config.toml
n_layer = 9
d_model = 224
n_head = 7
n_kv_head = 1
head_dim = 32
d_mlp = 448
vocab_size = 8192
activation = "swiglu"
norm = "rmsnorm"
norm_place = "pre"
norm_eps = 1e-05
positions = "rope"
rope_base = 10000.0
rope_fraction = 1.0
qk_norm = false
attn_scale = 0.177
bias = "qkv"
tie_embeddings = false
parallel_block = false
init = "uniform"
init_std_qkv = 0.0321
init_std_o = 0.00757
init_std_up = 0.0321
init_std_down = 0.00757
optimizer = "soap_variant"
lr = 0.00638
lr_mult_o = 1.33
beta1 = 0.95
beta2 = 0.95
lr_head = 0.0116
grad_clip = 0.5
warmup_steps = 200
schedule = "wsd"
decay_fraction = 0.797
decay_shape = "cos"
final_lr_fraction = 0.1
batch_tokens = 65536
seq_len = 512
doc_mask = true
z_loss = 1e-05
train_tokens = 133800000
steps = 2042
dataset = "wikipedia_en"
Each number is 200 + 20 x the weight over the matrix's rms, rounded and kept within 0 to 999. Layers, rows and columns count from 0.

# layer 3 attention query, 224x224, rms 0.103, rows 114-171, columns 56-111
182,210,204,217,200,184,208,181,183,217,201,211,199,216,190,216,175,216,234,205,218,191,193,205,193,176,196,177,216,192,208,200,236,221,247,222,203,204,175,193,194,262,205,198,183,206,190,193,227,228,168,202,201,212,202,194
207,234,206,204,188,209,140,177,195,215,184,207,217,159,194,214,200,204,205,210,199,203,239,186,186,195,194,202,188,206,219,168,163,213,193,181,192,242,191,226,173,184,215,185,157,189,214,200,209,221,195,204,214,208,227,227
212,211,177,204,198,198,222,170,184,227,219,186,212,185,187,187,197,207,210,175,183,183,206,208,214,219,186,203,207,226,187,195,190,176,222,189,195,177,218,229,182,197,191,188,212,203,203,197,210,201,209,150,188,213,180,185
202,243,223,159,202,170,235,197,208,146,166,206,202,215,205,195,181,227,177,229,212,196,206,232,195,215,211,156,197,193,185,186,189,192,187,210,202,203,200,213,189,164,192,198,176,222,197,230,215,180,178,188,204,194,205,183
205,200,214,171,218,194,176,180,247,206,211,186,221,188,180,199,270,197,209,197,239,197,196,234,196,204,204,213,217,238,223,182,206,198,238,187,172,191,201,165,189,178,225,178,178,233,185,176,160,216,202,187,236,232,195,140
228,219,206,218,181,187,191,178,213,199,222,198,184,219,233,204,185,203,220,172,191,224,174,171,221,174,220,231,225,194,193,196,185,191,220,174,171,205,229,200,219,178,197,206,200,233,195,241,203,192,188,225,208,205,203,159
203,196,238,229,206,207,203,202,221,196,239,192,189,187,208,197,190,181,221,173,170,206,197,174,219,189,204,214,207,186,217,220,183,196,190,196,224,226,186,194,197,138,184,169,207,226,168,204,218,208,180,215,210,220,162,182
229,183,184,222,168,198,189,229,195,190,165,236,184,217,253,231,228,170,209,192,189,192,237,185,190,205,189,203,200,225,202,142,208,199,203,197,231,213,188,243,186,186,166,239,214,217,195,202,184,189,200,228,187,225,219,215
222,236,188,152,172,172,192,161,210,190,149,168,211,177,195,226,175,188,204,198,221,238,212,189,236,221,229,233,196,220,162,169,194,194,191,154,229,170,203,225,195,167,212,232,202,208,160,185,201,192,204,187,220,189,186,224
211,199,220,179,252,225,187,218,198,190,218,219,180,198,193,203,207,208,152,191,176,193,201,204,188,188,210,183,216,202,201,176,187,229,162,173,186,228,220,207,214,213,173,178,181,260,213,224,211,207,210,181,203,186,193,224
179,195,185,216,238,205,230,179,185,168,232,186,224,222,209,223,183,197,195,193,202,189,201,199,181,203,185,221,210,193,177,221,210,192,216,209,211,169,207,206,211,150,175,224,220,230,186,247,171,171,171,195,185,203,208,172
208,156,213,183,204,203,175,150,169,213,225,175,190,191,194,176,192,205,196,204,155,187,168,222,197,154,237,206,209,258,207,198,230,173,208,167,178,200,167,211,172,194,187,182,203,199,172,164,200,186,194,219,199,246,211,187
225,198,215,166,215,199,204,192,223,215,207,152,198,193,209,193,194,226,203,179,181,158,134,175,204,187,193,221,230,228,222,178,242,216,192,166,214,182,191,222,219,180,245,179,216,211,180,170,157,139,212,167,183,228,200,212
209,170,141,182,131,204,174,218,156,216,181,184,192,191,219,198,219,215,226,210,195,215,217,179,171,175,151,203,158,192,212,188,197,203,191,226,206,214,182,203,201,219,194,241,207,185,193,177,180,220,210,197,209,220,184,184
207,193,189,186,217,212,184,198,226,191,190,206,209,199,195,215,211,180,194,199,223,202,197,198,188,212,210,208,186,191,208,198,189,193,202,214,199,192,196,199,208,198,174,215,208,207,203,199,184,223,203,201,196,220,205,200
178,217,188,211,187,199,196,221,185,198,190,213,207,199,225,185,202,214,184,207,182,197,227,219,211,208,217,202,219,199,212,224,215,223,237,192,196,195,195,203,174,204,193,206,182,223,196,224,204,196,214,192,227,141,193,178
199,196,201,186,218,186,192,222,198,207,212,183,204,186,201,189,215,169,189,206,198,195,198,182,176,178,194,207,203,199,217,183,206,178,172,168,200,199,216,205,206,174,212,199,172,200,223,192,213,227,179,227,187,221,211,185
206,167,204,202,200,231,203,208,181,175,202,198,199,218,198,171,183,228,181,243,227,205,212,219,186,213,203,177,201,207,185,221,199,212,201,216,207,232,185,208,189,192,242,175,212,224,213,194,206,191,209,186,197,200,185,224
210,204,231,222,168,188,226,193,214,176,196,193,209,213,205,161,222,220,228,213,208,217,213,223,204,199,211,203,182,207,214,214,213,214,197,191,215,207,206,166,183,199,205,194,183,195,215,197,196,187,193,182,186,175,207,200
189,218,193,230,224,228,200,219,188,187,176,226,229,194,197,221,198,232,225,207,186,185,187,211,196,158,145,209,163,193,186,194,181,185,173,201,215,194,183,216,236,191,215,171,215,222,181,181,224,207,205,191,197,231,197,220
201,171,178,215,174,208,203,222,199,184,210,205,179,218,200,189,199,217,209,210,236,212,199,225,208,182,148,197,203,210,178,227,228,225,194,182,213,189,146,212,184,231,163,202,250,205,219,220,168,225,221,187,187,241,193,232
226,169,219,183,219,259,221,202,191,215,201,208,185,210,199,186,204,202,208,199,206,213,207,232,196,228,173,200,171,210,216,210,210,182,186,202,213,221,170,217,210,209,215,211,209,195,204,206,227,184,183,190,183,198,182,213
223,220,172,208,205,173,188,226,212,202,206,181,186,182,199,154,195,176,195,194,193,157,235,196,209,187,185,197,220,226,180,206,168,199,181,202,147,188,199,224,198,208,213,152,204,182,210,211,208,191,206,225,200,219,233,206
222,177,173,194,205,213,222,217,211,201,188,193,191,191,198,188,186,229,211,215,192,197,212,215,224,198,190,236,220,187,192,222,204,165,178,200,212,173,200,171,198,219,193,211,212,216,204,170,204,171,203,214,197,217,208,216
216,212,166,208,228,212,217,202,208,202,195,189,206,194,201,190,162,229,190,181,190,166,181,202,202,229,194,228,215,183,181,182,224,206,228,194,186,178,206,203,218,215,223,204,201,194,180,209,229,200,201,239,204,177,186,173
205,187,187,182,245,191,192,208,211,208,200,216,183,230,193,227,219,209,184,182,159,205,205,261,229,166,217,211,229,192,183,188,203,186,210,199,202,207,227,158,202,217,240,218,221,156,197,241,184,215,172,195,215,198,248,193
190,198,185,215,205,210,239,207,204,166,194,193,204,203,182,206,204,211,197,203,188,195,208,193,180,190,195,198,195,222,207,166,224,200,167,170,218,226,193,203,221,184,211,162,237,210,202,187,183,204,187,193,169,215,220,228
206,202,163,241,211,228,177,193,240,184,209,195,220,217,199,211,213,203,250,188,205,201,194,242,179,193,208,216,190,184,217,207,208,201,221,262,172,177,166,216,179,222,209,198,212,237,201,211,181,219,183,195,197,217,225,174
182,161,159,164,197,180,184,217,193,193,220,185,208,215,193,182,205,216,167,166,171,210,198,187,220,190,207,194,192,208,239,192,208,156,206,191,202,184,197,190,208,223,151,172,188,185,194,190,163,168,167,177,188,172,196,209
221,236,226,219,226,189,217,209,197,216,203,205,209,214,222,212,173,193,216,195,227,206,179,171,182,194,210,209,203,214,184,217,203,201,188,178,193,218,215,212,208,203,243,202,184,182,188,169,197,240,203,199,193,173,170,190
209,204,210,199,201,196,194,189,210,200,198,208,193,183,186,198,198,198,196,205,193,204,222,218,186,231,216,203,197,194,192,212,205,220,207,205,204,201,195,193,189,208,202,190,196,189,179,209,187,172,197,211,186,190,208,223
198,175,201,211,195,198,186,233,211,206,203,205,216,228,221,196,207,196,202,204,207,180,215,193,203,210,218,231,233,217,182,199,176,198,212,185,214,189,158,223,193,198,191,194,213,210,198,189,225,215,222,202,216,204,168,215
197,206,197,219,222,187,212,174,225,210,209,163,189,186,182,222,215,180,159,192,227,206,196,216,203,202,205,194,186,200,192,176,200,200,179,226,176,215,216,205,210,191,219,203,181,187,189,190,194,221,185,210,193,216,215,202
176,195,174,164,225,221,219,182,183,182,178,209,203,232,193,190,168,221,195,211,179,189,149,182,230,172,199,156,203,184,200,183,209,212,198,168,223,208,217,228,204,202,206,196,232,218,216,181,202,232,191,193,171,187,215,186
228,216,216,180,191,210,197,212,204,179,175,220,227,229,192,184,199,220,225,219,214,248,206,213,216,203,182,189,210,198,216,206,210,226,205,202,182,195,180,203,181,208,209,224,212,211,237,193,202,205,244,199,201,191,197,190
180,180,213,201,196,155,209,211,177,222,167,203,221,150,214,211,217,177,213,193,246,173,203,149,208,182,205,236,176,198,214,183,204,220,196,162,181,197,256,208,227,186,196,196,168,198,195,165,165,182,182,202,200,194,190,214
234,191,192,218,214,199,219,184,230,226,174,214,212,210,176,204,224,204,194,218,184,171,196,197,201,195,173,204,184,203,214,190,184,201,219,200,205,169,194,201,196,232,219,210,211,167,210,213,179,203,221,218,176,197,224,198
188,192,188,208,213,216,214,196,193,174,221,189,172,163,181,192,203,239,212,212,174,211,206,205,214,205,167,166,206,217,211,205,192,193,195,206,210,202,191,212,202,204,215,207,207,186,205,244,191,212,186,191,179,183,147,207
177,181,185,231,234,231,208,210,201,167,223,199,186,194,198,174,185,217,209,221,196,200,185,222,208,198,196,211,185,220,232,202,248,213,198,210,204,190,197,182,194,209,173,204,177,188,185,192,177,199,208,188,177,191,184,182
163,200,214,177,196,197,202,193,185,202,192,169,197,204,198,195,189,217,166,194,179,197,214,186,181,174,205,215,185,222,238,211,216,227,165,210,234,227,200,179,196,222,181,200,188,182,181,195,174,200,169,204,196,197,186,190
188,197,190,187,170,192,212,195,206,198,222,210,196,173,205,222,178,214,161,205,221,207,191,199,197,196,210,187,203,208,203,181,191,184,171,223,226,199,215,209,184,214,192,183,242,179,186,252,180,212,200,205,208,166,192,217
272,193,207,207,209,193,155,213,198,233,211,187,169,206,208,190,192,192,198,214,211,236,220,213,218,226,179,218,216,218,199,241,217,216,173,161,242,186,155,205,175,204,222,187,208,246,216,227,196,211,206,201,193,216,181,227
197,189,227,211,180,199,224,189,201,206,194,209,215,185,170,216,217,203,163,219,180,222,170,216,191,213,169,157,189,208,222,185,214,227,212,187,196,189,181,215,209,199,215,220,181,203,204,209,175,219,190,168,211,220,203,232
219,197,209,183,207,188,217,216,187,178,171,192,205,215,196,211,217,182,177,226,224,219,225,202,237,199,178,208,193,188,222,193,148,217,183,229,189,185,191,227,220,170,205,187,182,168,182,173,200,221,250,203,228,224,203,190
192,220,215,194,192,204,191,171,181,207,218,206,174,212,215,205,182,201,209,198,179,213,237,173,184,236,211,192,205,193,212,223,180,179,193,181,202,185,178,163,172,211,238,181,228,193,186,210,195,207,221,216,184,195,197,221
173,172,205,222,197,201,222,206,219,199,206,224,215,194,225,191,208,228,181,181,209,178,199,231,210,197,212,180,223,181,181,178,185,200,206,180,209,190,172,164,239,185,215,212,193,213,187,206,176,161,214,185,204,163,177,196
177,194,205,197,197,194,196,207,187,204,197,198,192,197,203,205,213,185,205,196,205,220,222,208,190,204,188,221,189,203,185,194,208,190,209,198,196,206,187,189,217,192,195,208,200,210,206,196,213,199,197,205,205,198,208,214
203,199,214,229,202,210,180,209,185,194,211,186,193,205,205,194,227,215,207,212,203,210,199,205,222,176,220,171,214,201,229,228,182,201,208,195,184,219,207,208,180,207,214,217,204,180,222,227,220,209,222,206,228,175,178,199
196,208,198,225,187,194,208,199,205,199,215,224,181,194,219,201,209,192,185,196,199,183,193,209,190,216,183,192,207,202,210,189,199,191,206,213,197,207,210,181,218,200,210,199,176,203,209,184,195,227,198,197,174,204,221,191
186,201,196,230,163,192,213,186,215,214,178,215,206,191,217,226,181,201,207,205,201,171,228,212,201,212,203,222,184,217,199,201,206,174,191,204,194,217,190,225,168,158,242,152,203,212,216,194,212,226,202,198,240,206,190,154
218,211,206,200,203,193,199,224,180,191,186,171,165,201,190,220,181,240,199,210,200,191,179,187,210,207,194,236,173,175,213,175,207,195,199,203,209,193,208,210,226,186,216,246,237,196,209,200,201,218,192,179,221,209,170,192
200,221,209,180,173,193,236,174,232,197,204,212,211,207,206,199,200,189,190,193,193,227,196,223,172,181,235,208,214,207,186,209,221,206,202,212,205,178,185,208,187,197,191,190,179,187,174,208,210,187,186,213,186,182,219,165
198,176,209,200,206,175,210,221,189,180,197,230,201,169,208,223,218,183,223,157,190,203,170,211,182,200,198,189,205,185,186,206,208,192,226,188,193,189,170,191,220,173,209,242,184,204,189,194,220,230,191,172,200,212,202,174
222,204,218,231,179,205,203,195,195,210,231,172,169,195,152,203,210,187,182,184,190,190,236,168,225,220,158,199,212,189,213,224,193,220,176,121,195,212,215,207,215,196,189,198,201,196,208,210,207,196,174,184,203,226,212,220
170,206,192,198,231,203,204,198,225,229,181,196,185,212,214,164,200,197,214,193,199,196,220,181,197,156,213,209,184,190,138,193,232,220,207,228,219,227,212,170,248,219,187,190,191,222,208,195,214,218,217,220,189,188,223,180
184,203,224,207,191,190,199,165,207,209,198,237,209,210,201,206,229,194,211,193,201,163,212,190,200,229,209,175,215,168,199,196,204,204,239,192,159,213,223,210,195,184,222,188,168,185,223,195,181,225,182,207,162,205,216,198
202,190,225,197,202,172,182,208,153,192,220,209,162,159,179,225,180,204,179,236,198,188,223,176,231,156,196,179,208,192,191,173,214,178,182,200,230,180,203,228,187,181,253,225,208,206,212,208,230,202,178,194,178,173,191,204
212,240,191,185,180,199,163,199,192,170,196,208,213,172,223,209,204,211,234,213,191,218,195,203,179,216,193,202,181,180,202,218,194,170,236,249,196,169,190,232,184,196,200,249,177,196,172,205,200,226,189,206,206,219,183,222